config = dict(
    hidden_size=128,
    head_dim=64,
    norm_place='pre',
    positions='rope',
    rope_theta=2470.0,
    rope_fraction=0.5,
    tie_word_embeddings=False,
    init='trunc',
    init_std_o=0.0469,
    init_std_down=0.0,
    schedule='wsd',
    max_seq_len=512,
    doc_mask=True,
    max_steps=2557,
    dataset='wikipedia_en',
)
Each number is 128 + 24 x the weight over its row's rms, rounded and kept within 0 to 255. Layers, rows and columns count from 0. Numbers have three digits each. The size before them is the row's rms in percent of the matrix's.

# layer 2 MLP up, 256x128, rms 0.278, rows 196-232, columns 0-127
112:176148121131132134124091121104124126153117126132067106107137130125166146128079160114131126113137130136151102158164127118111133112137153089139135137138125116143163143176131128140121102112111137090139122150150126181123184134118120145139108128138139084143133130148100143143133130147099126107134085197114119125110203172102121123149090114094164104099107130106114124129118156064138101135168
106:154137185118133159139195130162113119134100120111143125107152086091101095141110126083156150133137118126107097169118083133121145112128124119096174110127122131126151117103108150138147169133095121106116119158129121123107138145134142110106186100136129139125144173106105079135155147087162127156137130091125122134111125156099152155147165128119122098075091124116121184122108125135133172125149
106:115079101127174113175106113150116099115101142144119122093163151159110098136126085119113138121136124158114092103130130114130120102131101099057162147121142121114077170157091128121123138092119139148122068128108133120087129142154111119163083116094120119135134099124140133123164138120142131138118128138147167099101170149118123139178086102141136099105104141126170172117113134119103097121134
100:115113117095132118147111091184151132141132089131122063140153167095121125133143133124144126112089103116162153139174128142132129121129087127128124159165103139141139106108077145150095126147126171114131112132173099167127118114101119131104086122156160116137123153142113129161141184156151173127106118128149111086158140113093131125189125137138119150150093145119112137089162135149144133160106
110:171108124109146140114124100095134134152127130116164146100145108072137102117064125120135142139109131130114151147141159115099123111151104099075133156154066159142146132113127139107128185135169159145075145151148125171150119154126080115097124152129098124111130143104154137102121090153125116071128114158126128138143100151095149113142150120100127122170158124118146168125104099118126119142102
093:108139161101149099142100126154141134140092157148148099101123127116110088140129115148115124109108112131109127150095085142129187166070118068123108139080131164121170099086170131123120150180111144142139113141145145117130145121117105131134116131144170142102087118133091126155126102150132111108115116180126115143137142110093074167142097094137152116124099121145096100095145108117137118126108
087:081137080127164149140163103106160111153158160136156135101111156135114170115128134163140144148190106151122149167139136151124150090148116144129064133105135112065115141148115141114120143119136131130104109184129133117145122132103146121113114152147117167133123117125135175181110101127164171093096136158142127144086160114128124122118105143125131097139156135146088163150147145136144108111146
101:157157113126103143132152136124089152145128139113106121115157125115141137122135106162095082120161126121150123096150138159117085121074137153132114146089115165175152124161148126088112166090109105142112082127117100140139151147151147105155123120108170119135141179083124150150094157134130135138158147104127140129095148170184160101138107156140170140122156156132133086144127128092116107127158
124:151134101084105139151152100157145113134074115102145109143156123161115062155176148084088112156123097135170132134116161123140135193167128112107139162125116123167105104100111108114093122165151109131100079100135103108102089146104126149119113133097126121101133149142106128149140142164164118130130124125158097128116148144143140123103102129124153146112155087163145122115093144128100136137126
109:145077147100109167112080136129108158146161090132132112160157121135152138158152134128134119159125092119154116110166121155140158119144165127123126128161135117145197101132082141129103148068104104102127117136151122131142090147121127184136115147134110144150154130122097135104128142133139117101146153171108100079141079147146110074127152124116145157125096131127158088107147132107135099117105
112:120099132116134107130157163128141143140087107138119149092133145153098140113136125127137101099100121158143105157096128111125127083112157128153145145125148134117151136130111145120127163206135093144161145135114090112147160158159150103146120098122121136144137134150085181106134121152115077127130132098094118108089122077098125115114164114183174113140137113175114104153070134144105120149120
101:054069140109139141154105109141094123126122113133112133095142164101122166119149114127121157119148133098130132137087093114174074077134110110148129150147118129132119107146104071120134142162082127108104110108128118093160100098111132119157104103137111079148116130118105105090124141095135098121095134091134084133134117116125094118163104143163142102119121135128106155160132166134112112149118
108:100156160126092104145170100180147133095146164133141131093097137136142139162138115153120103164145154153182113178104106164123127151156131157130126137124171101106168124119191122109147142128116095146094130141105168144113156158155113121123109158109145113142147151111188137130110146119138072138110120147107101106160112138149112163098122137155155103120135133133146138128131156096110159129129
100:163112150150098137154111115155134134144113084116129133136140140115135127124138160131103115078118136115114128114105152109129104108105106078159135128152135121105087107103145097128145142086152149134143089101140116118143125132133136145142155101162157107145129174071163105160110130055172119111100133116102112147089109128143107133153135108145094158155164133130116134072067136089109128091146
104:145103158098150093092169114130130118165141168117150171135108131148130125138112130098141119113153133117085086110119169101158131107143143103089147156172119114158159111177180114138134116096121132166160104102119082126129142079146183099152145143120135139148143137130090124151104135143122149108114097153124131134153138121132106111168121142144107154109096096124110151124137105110170158145082
095:141143152159113113145162126124128182121148097091131109124175118106143141115120127139137155140127091150125134129153121093155135121118121168150096142144124121138154111156070133121104105099088080197178142141080140130143117103105164085135121107114115139143115140119142122141088155107135122167110166142169170142133131145146149119119180189148123138134129125122128127120091122097123127162158
107:139134126118177149164141120113149082151117146131093131120120134163133111113098125158071086113120140092170131127133177126099164118104171158151124107164110103117127118149125126118115144150138124166128122059132124090128124095113172134113106100106135126081169134098155133150150122120082099157116164125145096144109139120127129134116147089096140135125180112133108147134126106150089158089123
098:115082111144168129167138155104148118141156109161124130108141102165147123142101126108140155118100145089098146124158064148157174168112131124103128149114150104114139174140127168131132116124128154135116141124119133125100099121073156111114133134101120120157092089146094107126138093070118199164095129139125145108109125119111135099110129120123138155067136113143108125131105112114140110101099
096:168137118136121102133127072112151137162102145164150131132129095131141109100144163123131147156143101063125122155119134138110155130126139150137124104153104129158184170126098163164087178127119056172143158144129157143079141123111118155161125128121096136139146159150156086150137121138106135094143139152144140134130130100127121154091143161140139142149107092147100115140125110121094148116099
099:122168135102150147149126110112133162147116130136131127181133122145165148112156145101107106128103144152106141139132093145165173172157143114145143109162098153159124142092134086143082130137164100108158134131167114130097083154102118102134149094129107080100097174156168169148110144176126143092113138148138163140131139106109104102109134113127138154154123153148102125126167121100137101138119
094:115129140136177128094109128155081104161130112136148113125095135125140122108142101119122114136105117189111125124168087139155107087123131151161131109130103156097095162086155167093124130107106135149133097141125125124118160127152166127142128077110109132113164137114127148122141167154106108149094100146167098125164124112107154094163127071165138119136131107135112120122119177136182173140126
101:100116125125084145142133120118161129111113098132162120135134113119160141159147171106106160120108141144131126145126125100141115110126149132155137146113130133127106153158125152169096109145105152167157115129158149101144152130116126136116158138132122181143142165152136144115146110127154104177131188102169105139081139151127054128122075140102068166123159125073142140146091121116120089129122
088:126103143136102127130146112121092072103107114130129092137108100143114120125121148079105124169142119134125123118155118088097109129129151131126146094146115123108143096150137129143128170095130073107089124151106131122098148128148113134126115122148158135140143120115103135169140128107111140109137127084082098099148127154160125180148150126191120167116138107059104117134137185108137139062122
101:111146132168150138123062144109140115127118129155124096139112126145113192112085108161115097167169094111155144133161119115149112181136111148095105115173151135087128125140133143078127114102121167132120097167117136124151139091155163101117100135099168123121165131138148113135114113117086149149121157136151119137135145177119120126138096069152109126135095134126126156132097134131148096143111
111:158136096178140118108147107171120092131121066173118151118105117077129143166142143139152071172142130112114145126119124151114117104135157101189141149176086112159116166102147168134128137082125121119135131130159129119121131105110090119138149137095159133098140143086113145124122137131146122135117100136093089146118148144133144086123142142121144109078120139112140126164102100129106145162154
111:115115139108135159115126125126118117115127126152110151121127115096121116149201077136129102104141127124118114107087144130164136153124187124142151121149166139128106134131116183206108118138143136097117075160142126169140125139124141168141128125073112153137154160117146125180134143152140139119119113119112132094123088124110154154115123114195149131138129158156137153134093097154116150133166
103:144150133138157098140065122129165109169119159098119099135116115141121131111124173102152152135134162162112100137118133140140104124130112133117144127114130120081119141129116083157154123150102131152102083116046109162105123131152120146120131121126134138086113149115142136171167134139136118149114118140125123138205109116165138152172127154115128125131092126111129153108170115166094117091078
088:119099125156145139124122109131157154138111098131067150134176143176161138149098049094153111151145129117133133088140155162124137111102111106125116124106111129162122151114154099102094139111116117132144152093122163159159114158111094095120128123138139139143143112099120128148084150137097156175088125151141115121179138119119157100127159136113111109169149139126157094122102159157154118159120
094:136113138126151167125091159176095157098100136097150130094133113152123140134098123140134119127138141133116113100097129144167128129137128083114135141160104143079136108161147083136118079131156150156083122099096127101112150128124104141101163148122131142124138156127158047117155142134096132149127152140108132152171090103163124117084143128100136108125086148110122108170129144154169113134163
088:108134160127111104164102130109144143129107138151138153113153140138102167129123140155107134144161079157135104111118139135138085109141150113188125151128130145121125088116153085157152119094177145132149148128089144102157111096127140126120124120155163098118084106092122107118124108137126145097130117136096091122091115142072117181137103165109167074117129112092137115190120123151122135144139
102:135090123153094130136096145161105125091087132164128122125167107125144123124106159118142124111187137128141162109111133132117105127069111122150166113135139137108137140103142163159108165153155130119172099121148164085147147153134120122144098100121135123164147112164148139107120124153133162139106113101133136153149131107093115168123114163089105112181142132160135123090181081105138157171124
093:116118115147146108130089113126110132132123147158113141140169099150111096130129111123121139158131106118158132118183099152117171158129123147117135123116169167138071094096154142141148119156095131121133086104154133118125150083100148129171131119108133100154110119123135139142093109129135078066104135117129154115139175124099160141076155110148141074168063114112115117132097121118121136109128
105:178067150132104135159118102100148152104121126134123109132153129106076165118105090137134120161164119121118107099139114162152162106135125130147144098136147109094132124161156118131141173127139112099062118115106107128098146107096062130122120124098112085159122130111103122132122116126111119083094139086145139093149098174149166125122151113163154133114152161124115145155118132125098112127147
090:127100107103143124106131123107134111130138191125128189118172089125149113181136148124165108143123148153181123132143103106116158170128111133075172127100125144136119114120138155119118128160154126121137136165121160139152132146116105168134145127111159119131141101132129145140157123127103120108120190111093149107125142160114093116118117072079076129126116098147104144111184138094122119121130
099:128151122131136142105083135126138150121158132142078132121120124152131120115123114156131120129146146162168128086133149139105092126170123070144114157128114124146139134177126130147158127109071099101115133113063143147163131129167155133143115127160119160145127184165141150124199146152105158128163168086103153160124115135125151112097147127111103135143109148121100119171125148137096130141158
095:078163133132085149142146115122106121126148132160123133149113138126122148158150147132114135146130117134103173100133137131085085089151113107117102116122119138117126118120155120132092111088098133131157157103116096122118131080122068112119132108179135122140130164172109140112151099120152130130060144192094130064124138124094158095181135127146097127140122126116132145105117095118138108153105
105:117167116090124114066089129098116109149154106118119106088135170108119135086132117133144144126137109126153140160117181134132107117119100117148160126161118122091144141118119153122134141141130159154105125114102091111167104162182126133145093130126123115167119114118168141172124160110167142149140078107071108081116120095142158131092139115163157151104127146093124106153151126153146121109132
# layer 2 MLP down (transposed), 256x128, rms 0.249, rows 196-231, columns 0-127
105:161119098110146096122124162169124127170092129103115137107106139148141078141144128133086116114101130140183136140125164119121112160119145142117092143147137133122068105197155142141142135102103118110120110108122112130150119145117175129122146070124146132148099093127141125152124105145168139124095176118092108113116105136107119140151107084130090116153108147112142155099063120101132154137140
108:087126119086113087157108140140126159129120124127141153103098155070128143128141175139162133070106119177127081145140138101124109146096140107153105142110114106141136147141135139130117119151112102129147106088144131119159109121112049142093108083122144153122115130085091121141160146097120136105159107147133147146137124160140186141148079105088116153118110117139109143135130164141150115131137
106:145105082086147104166143118114101130139089133169122162111100141157118140131160144114125156123128061081117136144131110128101160118165132083060136124145137124184116146142139077112173111101146155119108143114119119150168128146147076129086113150132102112121175077143098164149119119131157138116128116120122138139110135137164144130164119130124117121116146101107133147115145144128113122166113
104:162117149159131122112129155085123116158124121141149148153099119125140124126177124149126104134141100124097111121160083114144117123112131091121158098147115116110102168098139083103163144160102143131096156112143152158150171119163131115126095131136147155098123136135126119127114072114126131170147165137118162116155125117124087187120155108127136089099140137135136139133141143099147173217133
101:117122132170133147118204096109135127118133105123112171126151133137123142112109145131141145103099114159136125081144146085127130149125145137117117134126113142101112121076094102115128106137111133171095127110115142101128195140120110163124114107103139126154093102119086130077134101134099146084097140172111132149122104134118147130112112103125111154114107154090115123126111153150041147091127
096:144112151088159087164137155128109152106097067115139086127122131135146160103154115116129153117077161179126104116133132110124175133092132120164136188139124160134169120129168132143129134126168163132101115119118094130072126107179149128134124127149122136123129136109151126121103162128115136103149154139166133106133128139108110108130179079129132113176122127103125106163133124123171098126147
089:154101129092138095098125088140109138156092155165106120158131152107144158046133133150167141170110092137103146103134093135088131146135079127119138105093138129162132113134140120097114121119118159123116135132114113136126096135125164173142140115162131135107147166115059110113091172150138120089099158081147128132137167112141119118148123132109120111141142169129116141127124162110117149150110
105:092121112149125169105122152149089136143091163110168144085154126119148067131108107116116135143113065149143157106135159123100152124113147082086117150130118117162167135116124128111173097162142131152152119162124161131158088152149156144132110115081131119142120148164097084131142128082132126131110158116123143101165149096154124175136114092140140127085149134126114118137126119149122115105147
128:145140115103084113149110138127113146139123121138126103163105161151122053115080093071192096164104105158129156149121143185106140103124144119121140108132120121169159103130153125122157136125156105160118106133140159115139137115153154110079103114101152114155121151141146109121124147115201116149140123125170108133111148097116114138107117148120137119153148094124172125142166134131120105121142
108:137111112154120158116159161101091112144086155137164121108130144116141105108171110131102100091092109123116139134162118106104093109102159110110125142140092143153128175136132151136171130140153149162103106134160123128109109122150166136117146075124133099128160134143165141133163118073092115113133151094121098111109179119131142153097134125081115121146140140120116139072142157129141194136105
104:135151118170132157125100168101118076108177128143141137126174115149131139175163056131165117119160073130157100132121129104092080135127109143136127141135116169105105104109120140146119154094120121137144128112135126134142141125104163094101145155161141131137137171138168119143119103160111105186116152137135117124144108142099114133151164163125145122102133133073142116088164111123146109127124
105:091136159160115101107146157136138115158098124094137103141134117128110124135104159106151182098144114113124104149125145166163115080147110125155115148157123114136115111102160114119107167125123091146099126142164128123136122090133144099141125110118118132101157158155103144180146143112098143090092114118107116141060145078154083147141156155149122120167149112111161102112137147145071151137124
107:175141122162139104133119142192160082121131143116099157096112079143126139171152117139134122115117142162143095121103161105151143125153161142133103122164162131114108133132092116156117155114103142140143115162150128122130134157115143117109093138100118133121139116111133167136155133114152140154130147129110145112076079184160074145185126154120119103100115154108090154139123114146093090108140
093:127122115118105168148107123149134156155123151162141147125107134120117118123142156179097112137147148094151150133138132170118166130185071087116167147153162143124147123174117142080097098097139128095128168141133082130113101112129158151134129117105112090075101151131136117157117122114138151094097129172119149143140138122150092130121155093111176125100139108145131145129116088136125174131112
105:115157132117135127132133127139129146115158132109137125118161151147121146099124149157044102114124083117114076111104165159139154081090176144112101117127152170146094132165125148109110101151096154136140104159165130147163136100159112098109124122133130111137133149138126069144143146100152148116084138138144112185151133142132143111090103140106135151139129132118117165135147126129141157140070
093:157118126124144153092151158137095120084127166146096170094094103138133141138123107141115142145111146130157116140128130123177151126127137167087144083144091140152115105086095086142120112153129141085106119148130124114145165199120154112102101145147137123112174121126175121146144124144157129147139131099136147124152124089150095135148110099116146085095127162108094149152080139119103104118126
105:097115106137155132112081156143101167159096096152161152162144110109144142136144118103133101165161167117129143140103105143124133130110136138131102114165139167109122100137110142134161140103177142095118078087180110129149137199142123155125110138143113113147116107128121128128148133145095094097112166139159110142101151141102133125132173133120123162121084160081127134149142170135164121148113
095:142123109144097137098125130120157133108126077117125105149112144108077169168118077102112134105117114113105119128102150096121134139079177121163170111135133131145108095110166122114111183158119134123154185108162108111099134106130110145147126134098117128137151130129115149147147150112131132135109139113092136118118119119173136130170138112146118153156089149095097093128086137157122063089099
100:135091153144145180101135130168153125101154127123149101143125112113159152107140137150133108096146104093091116132116122115179117138142162167104133114157123152130133147150117095134177158095152150120128115117120147137114133149136115188144126090129093141129129156127140111175125102095140117137091091102071099146170146134103159114172112119131120128098112114131117091148123145098079074121146
099:131146136152129102138137128080175107147088161131140107184152149096149185133125102108111135118085151126133094081122136096141122122146106134142131139142157122140161150149146140128098106127179097136109142116110177118104210105092118104142158094120135119108128089127133119158119151096107152146123080088126129123131131123149098153147112124151140119154144156142105122129144080104155116113140
096:144092121110085128133102128127111141153137145106123135105085128171193111128072090165129097162134107114076165112117134159118154084128124127145133080140185154095127142103148115116113185115138075146118141152151141103160133129136132142134153122112161116104152132147145110097115138124135106140102087171065106156135141120146122129100099151122132112099122143136148123116133108134135123111109
097:143140127124142139097194092153146125133135116094152156143108115108100126126139182138103120155086162192135108142176114122139143133081176130123119128099135089135142114136124124124117156157135096138161095125135174108133095133157103146154137135162128153142119106108125110098141139093129105130131167083121133086138178176090104132117128111144110103154115163122134127128117169126163106099137
093:177147127091098113154156168115109129111137131146077144144136177129136129109112119110144139111177126097109104143169112126165131195105113119118124137086126158141148136131111119089131133150118118111126156125125144086115115129136155119101120165143131149153136124097122080135168111088090139101155118115164112105107106197139171116127142117126096118140144091115136144080130105101143171136113
102:121112144134138107096117138130138172147124090118142147138149126142158115089123081180123128113111121120144122126131102137114139084109140155118130154143112120142103135116148112101091106125132204095151126111135163160133103126139092162109142141076176167133162117113156107181136130156125099102135108090105129125130105102135112150120113143139136152122123119162099177133189144111158087079136
104:116135153120176127097115145086143128129127148115118122116158148111153128104164095139112155089082121129132173140090163118130154120108122134134102129134165171124154130149157130113094116137080121137127118116082104159137113132154142112160109144113113188171116126128142094139152098140175193104115114094145117145104100141137118133134089094127130115158123170134076145080106131137161125120121
114:153113152107156138118104138126106094082093145141143118107135133116118129143114097100112125160102095157132161120155132142087056121128113106115112176106139137147157113151057129100108158101139131125157103132139086120129115142153133161145110096125106133122106067146116133125127137119098114107145114129123122151118115095133058125109108128124131131125113169127130155143085153102104075170095
103:101132168128108127104148121157158161130127128154164162157105123136142105125160087111103125114102143065131156127146134107142148102102107138115170071151086094142113125135140155086122142196140141134112123135188145144091118124153113109136111175095183086125123097125139109136102114087140106154119164141126153113143106114129146101120139121100153119115114120127143119163104136165139126145105
096:092112129130113097131142122114171137128155090121113132154137110110109169120132095099175140110133102080152127169174166131129155157128100128081100162103070140140143142113157173147124143139163112132163125107169107119172114158129109103132141153094128100128149138120156167115120159097112156097165110111113108143100108174146161115159131105118163107127139137151118101132147151117151109135144
110:168159134137167123126151128085119145137094129114100164089135072144109133140136123154133145122114144089108162145067140108133164163107130112116116181108126138091121091103109130124109147141150107150140073116125151156143177161174133127148139121141156150120136151175129145125133143152111155125120112124100114108172111126142092124144142171154102106135080162103145129145135163095105129147150
092:078126097118074132113128110117155150127129106139170101137118126163205105111147097159103153115159119115130137149075123099146123167108135077166111111117138079125116122140139127116142170132086127144128167080111133106089154136149124105092133102147124148113147143133174110120118140154138117099111150106144130124174129154127106095131136107117116110137123078098132151171158120142143118118137
099:122142147116117079130115143108114113091132132137159138120152135105163141127119154137123143155149119109158094140119137099135141097120072136132135098099099145125165120156151144156130143121097177147102131115119118133095151134130116134094077206118127156133157130110134133142112147114101116101161138144172190133078156167140129120111123094106139112140136103112200131136146132166094155155129
099:127150120100111131133121144142116146128164131103175165123100172156160111164130130168135135130139101104137075108104100117100104126126085161136090132121141150120093154114155106126136119136096103125106146112135118111086120142106151090100145176082127114100161090131116110110112101096114157106125159148174117109171150115133155106132119138121184132144087116143081124089133146148154108164134
104:113102179147130119094076150100133118143146123140126109133125163125130123147153135123108148082138105153124127101105102079107131112149079123113162088101087100153148110161131099132107124141091148089092168120137125107065143106130133103107126125143117199121122121129147125165141123123094114123128112109153143141098172086149141119115114075119123107133117101095094122137095126132091153138149
095:146172111134166154152108165155079127104139166096091101116106110144145107162101116105189129134121141095133118149100151134142099147130116166110110160138106126121121154126084144140087138148125125116150140147117138146151108146131124163141129140116152138169154123094113086104140134120109114162116143127152130098140118172104115118149085063151125115104120137117123111113145172105159146169069
099:167096138135160138119125125095136131128122176128138180113114104146139127161123120091183164140134148126140106128136165112133165103087156090128107151154078135133181100133129085154151104120157106140103143157142125094140169108157155106128146141156097143141098154122120162135137159133138099127151110135143181123078165144115144095157144154110128099117151126118128138109144109110110184104134
093:146131162102155114103122123112112138137121141145151151091107084106110168143116167133145130137145108104134152114167107106127110143102105146156140083110159146146110140183187125139149151127116133125130174129145133152117138091094134104131162104154109180119148153110111122146152126152178125128134127166156167132133149134156082155109137133140145162086169152089149123138127157139136161115188
# layer 2 MLP gate, 256x128, rms 0.283, rows 197-232, columns 0-127
104:103110098115104109150118169115108095131148166105128142156088118119120120149113135153151140139116147101116088140141128145123118165131152125156125143109108101145093131158140148136119144148167119178138120134155146161136127118100115169158042142139147066115096127133143163149127091125124129101123121142155138146096175130145119168093114080129096116159129131172081116137142165148101102135123
093:141123089122123107155123127114110118126106137083118130164170148098128159143117130138115143131130100123113100115147146122181080121141099071108145129125152133105117113116118136102112133130127170144132098135069091095129163138129117161178171088121135125159157127137142089135111147089116154157097139163168121146133178137151130101144106112105133083127085167113143149136093150089142102112138
116:182132123128101167107110156107109122109135129095137173127112101149136131128081167108107156154148118135081100117073138094134118164133149132155142121127139129138121162124125149079156128122150109127133109127129125135150125167132086114154149139141097119120150110101169110163169066071105085137127146117115131171141116163149154134107122092110139103151123136139135149149084130086123141085124
110:092105122156131123125108143117148124160130129121143112155078109131122122141127125142091067103133124090138142115112130122102141117135125134107152079130089131132100134093124217141102137174152125114130088124138127140122103153108134093147088166116122114100130157101174131119142119134148154157124129120116146069174092111073133130117152126122095138124159121177152143122166110146158135154148
091:121115073141102174141131136130105140083124094145090159141136169157137150111157125146138099122136146099152129109146106134155102088139127135118178101196100110128103186130095135118103114103162108124115148098123130120152142149105131122122105152141104091163126137141133138107147162133093146123129143086106140115138082118157192109094114134097140131110149108140133126148119090104158120167145
095:130110118136152105123152071131096092174124119118140112097151106122087123153102081102106111147150127087091103156100121164109118128149087129144143132167085114112147172137136096153117144116125121113142130155114100102121129109125129112093145119105157149120173108124115075122127099075100137182155119150175154134079112119140142112144152117146115120134123131098126093115127107131174096120157
101:129115160136146130159109140126129099110092123157135130127130132100155109128112121103184168137128159157108132140113116156145178104187133106098145085133131102081114107107106121158145120196151151098100145131129150105098093138141124142106113148136093129136111095175125123104154107091138142173136091152132149123170116094096120101138170129113072141122105113128139155097137146166125126140138
109:109154084124120113080123150146136124117173096147144140110106133076139160107104113141159142109112128136105126133135123121113115095087166132104129120143168101094148137117163121139148165130128153129161172115123168130144191159149115127160107150157155186182156126144152114119114107102099104117109117066122181127117119097133124110117100119117113105150146130105106113154148142115150088129120
111:109148111075116130125090138140128175141159120153117144135101150145154151169118156102132118140140178136115099123149137099149149116153133155158091132130121076157135128085111106091121141124087112126142115132088120116121114160083102135149110158140114173071126110139092157122141143145105123138125114131093095143123129093116115139093125132155120118210088079107147121123113110113128103102120
110:139161127104106170097126080147100073119156114107076102112132118154129107112152086111118142114134094087146112109170125112148117126152137130128098115117108132135135141099128153128082148132102126142176116125121138179088123073121132134108151123131123160135082113113180088123102104137158171151098115130141140139100131144092097115142134142101134146120124113136102097069151144130164144113154
096:089103164118145124087148110147116121140141116115113083121155131148139126160165139160126120127115154114144146152115137091167130096138122154136150092083151136125129085140096153117151104095134123115166104140133122090131124131166138155150099157154132106126165138105137138106136154099121102153211150117139089113150121098105100140148079094125140141110145111169125176088143141104141106154096
113:109099120091128143130134210143153135138155123110095118130094100132156138113101150163139057147116139120150138148115099111120063146119117105140139149155131154112130103131132134168109135136145140147139140105137204138123115131125074130090162150119151120120154153137124151130079145115119092155137157130112137127169129149142111123140133135125121068116106169136113152116176118121118154108099
101:158135135108126125160133105129118087126191105117127137135128120105101084162105123105143145115101143147105140126151108117157125112122146076121132104152123075142132114142150136114146150134098150127121095103149112137146125141107139108156136150148130146102119208153175113150073164095140112105139185111098092108135161134163118121146128142114137150091161130136108116144070108160096109107126
097:097107140093164117128119107118107118162131140131190156101134130149119082114159082100149125139166157123087086114107117095150134140143145176100140107140086122085128157145168119189137160116115127120120121119097104110068137110157159123123146125121147169143152107112171138133095136151143102110125110116113157126121129156124133122117108119130137078115136144140112182146138107104139154121084
091:131088136071138117122152158157103081089128171155128135112072076095125155159093140116101125147165153158116120131117140127131129156175163152134173140107096147101104154145153102099149174105150142079113122090150093123133138148116123138115128121106127125119170121140108140161173123146118113140113107123103102145115105132126132120123114062138141120127127129112092114119138092151122150099103
104:135125144169133111162129110106117103150128126077112132109157142085132160118132120177141131130159153124135145109149155163167187164125179104111153109095129141132148142114115115154100164155116122139152150100136136123142134111157147171122133105145121148149178128099139130097122087134101087125106153145120160072156157101107159126122113099103152107150141145143136136160130088170162114087140
093:142114158112138114107127099110128140134159103107129117098117137072140138112100158114080157128092119137130091114129165140099143123131157142123070111148122063145142107137139154178109133180115142086184198139161132137122120112154127164160111120128148153151139132118140143119143142120141174136096146132158113117128128133112156118111104156109158131141135152150114153105095138148120147192132
098:119091110126095133133128184101126107125128106140124086165116150095134151144124150087095109138127127133089125076125149131140121102158113138118152101142175163118089135120101096116114098119126144060152110097081080138163104124117134103098103146133138111112090107121105185112131131117156147166100123112157128155147172124140136082149142121129119161141157143140145146144146177128138136118130
093:139111112142122150116137139131108121129098145179082127156149118104088173117135120164097140148117182127134103109150101092108131174161111103147129152171150110136129128105122125141096074107132129108121124135150149128134119113093137136142141106092104132125069136126165140160084118150124186116128149137097119081127111153104075139126109091115152137156143127171158113152149095111088113137141
097:119133145132115106167137135131150114117106137162094143195142151140146103100108121129105115102214109132128100096082171077121155118157093141057133142098121108150110145135154107141149116129152125118094162125136138111153126120156128106132112138135100069087113135151131098120155120133097151133143139167116140147142110077156133120126160128107126130122128161134100160107127119142122111092120
107:116113131119158120121093113160102113123149161115099154153075158122083139112143102131121101109143122153107073165175101146120125126156084154133111161119097132159142108157171121135155138121115129077130116112152162136165156170142095133153112098135100172091097127131114119162097105139125159121144110096151149124153135114109129149106167099148121070127102164133150146113157123111133119122108
091:089105132135102092142137155145085094129142104105131063138117101111131131149138133102127122184145111130139107114149085109093136116130145135133130083150108132121148109120147130106138183105097095111115129131117138115117144133163107140134105127105167134141122109108106148169127123102125153124137131071079114102152110138159112155135146148154111156084132088071106124154153164095140152075154
098:154154088134133141120067157117122147143125100193157140121085107130147145135110128108135130115120123160114096131123116146148158139146138123117127109146187122131117095129128094122124138119103137114136121106111120138148129123146125105132159099170170148169163089102153144140074107107081144127100075135187138128138133105116137138133135135145114120133143159127118160148151156118218104133102
108:095120131098148119149165116105102180125118123122117110175147167113086115105093101112100131165129129124123121154124139110088139150155135119099127119182134116108173099143079131127114104168158107109089194137116133125118127109132144143090136144150118099098106137146145113113129111105103109121126147142142155148156164090117142176071120122099108139092153120163108111152095109107134125100107
109:160122151122122141099137144162128113142092125131144106122125137127182116090122071104089140129075140136151127135108155139119149117124136085090165102132167145108089154130135154134129095127168095170126109153089087129132175136109104123112090133152133100096141132139137144057123165129096083123159113135150137119113124118126134121128108152093121149109115131084139168091129107112125113124085
106:108162095097125144124146118124062099172145125141090116112132181113147101129139124112097125133135115157143105126112102114102130089138114136171139118157129137112091124137099080115184142129100105112127142152141065115112119144138123131154144149185135117105131138153120129148100124166156121108115132154103124129110142107094124106161111090144128172128166129144069138149124170116095122090152
101:117136058110108159110156157139136145123166124177108168137102166163167174125172156149102145105146115126145111119151167132135092097138092132125087129115147149115099118117120162124146142121154141150169142122115092115138095088117184136124118140134175136174112125123129102132123136132118131128135081158115160133145162120108112124148152133121142138138123113179122158171117129098168127116093
094:147133164131149157106126148203042169103130142138119129111126160154146148147079137126111118128153113110082145100107161193126134122148137130138160154151126108111154122099113096126116093127144103137108115102119121146103146107110132148117141139122086155126119152155120063149141129112125139149130132110104135111142118098157105141122138122119122125107099161105086130184121164134146118144163
096:100142127157146109105120121130183106136162116117108138132145143100189115163070109140087121146136097164153132127120138126136140139172168124156143114150126153110113142098132121134148156102152092135105116135121137143107125118187077116099141154134125136071137085107103115136157069114111157118137130177116111151110118118147151127136106086120115139136156120070135130161165119134145149107150
095:096091117133074124105166098103102156109113146122135127129187137081133147107139170118112117169187112106150133117151118139114139117108097140142168144174129162119117138112114135175092077125155105125119128127136110131129125112142124123148123142137110128151091122131152097172114151135131130153130151128115207175122115125124117145113138120114126090105128105140138144103111087096132135196114
095:089103165108116134087123142113134100141130135126168077148121143118146166091118101118139129117112136119097137155131133095138093103113106103149155145158128105172093120155092121117113137104148136116089117123113116109099078146162114111127128124133115129102154144156134087103153133120106152160165090114124124150116114128168136137224103157125120133093180120157122148093166129119115150116119
105:138090095141134158102124101150114086121110103135120147076138158123075144133134122120149126151140125120122137148161105093092142118118120126131095139163143072171157108162120140098174155125132098084090097113160083112116163118135114119173133121123129146151147134114122142136137135105151146129144140086126108127140088136126150150126100144187160138126134148103147147140132114056154112091103
109:139087126116129130118093123135160108097081109112115133095117132134131127129118133142160144134082131072138126124117143136145159115074129113111125134131109115110135149141151171153083111168185143126122161119166114083115091142095110079139135118122121111152117169151147088132116101167133122128150133110148149147159093111145110154116135139151163087124185099127106148162111104147127084089106
102:132180145095144098096105120126126136091164114120148083150121164145092154111133108153113165114123151147134141115103111122076153147158091132144131116122117084110134138170125123131120120095099085068152136106109095109167148097164137106117121106148149132129129113124130068123128135108070156137107154156131109133134129108144120200108132133104116124130093125118126107137167132111138129181121
093:096122100118115114117128131089130115151168089147104114134118140130152119173168107101138132122107134137076173119103145101125143125138109136129141119116119137077151132145067124148147088078128129129138150113115094174136103117163129074122156081162115108074134115169121137106129132115115164138136104136133153075120130114146138174087136124129158137152147083118133122118099100102153102148150
102:118124132112116130123164103122142122159136149177156121109154158112113093141116083140169148130135131141140137142089162133121126125113098130102128124105145123104088127119164179097136170121106176133142129133091116141184136152173116117112092122147166118186100147109135138150116153114124093153155115148100132114106142156090157154120127107094148135119173158129087148101100095157155135083148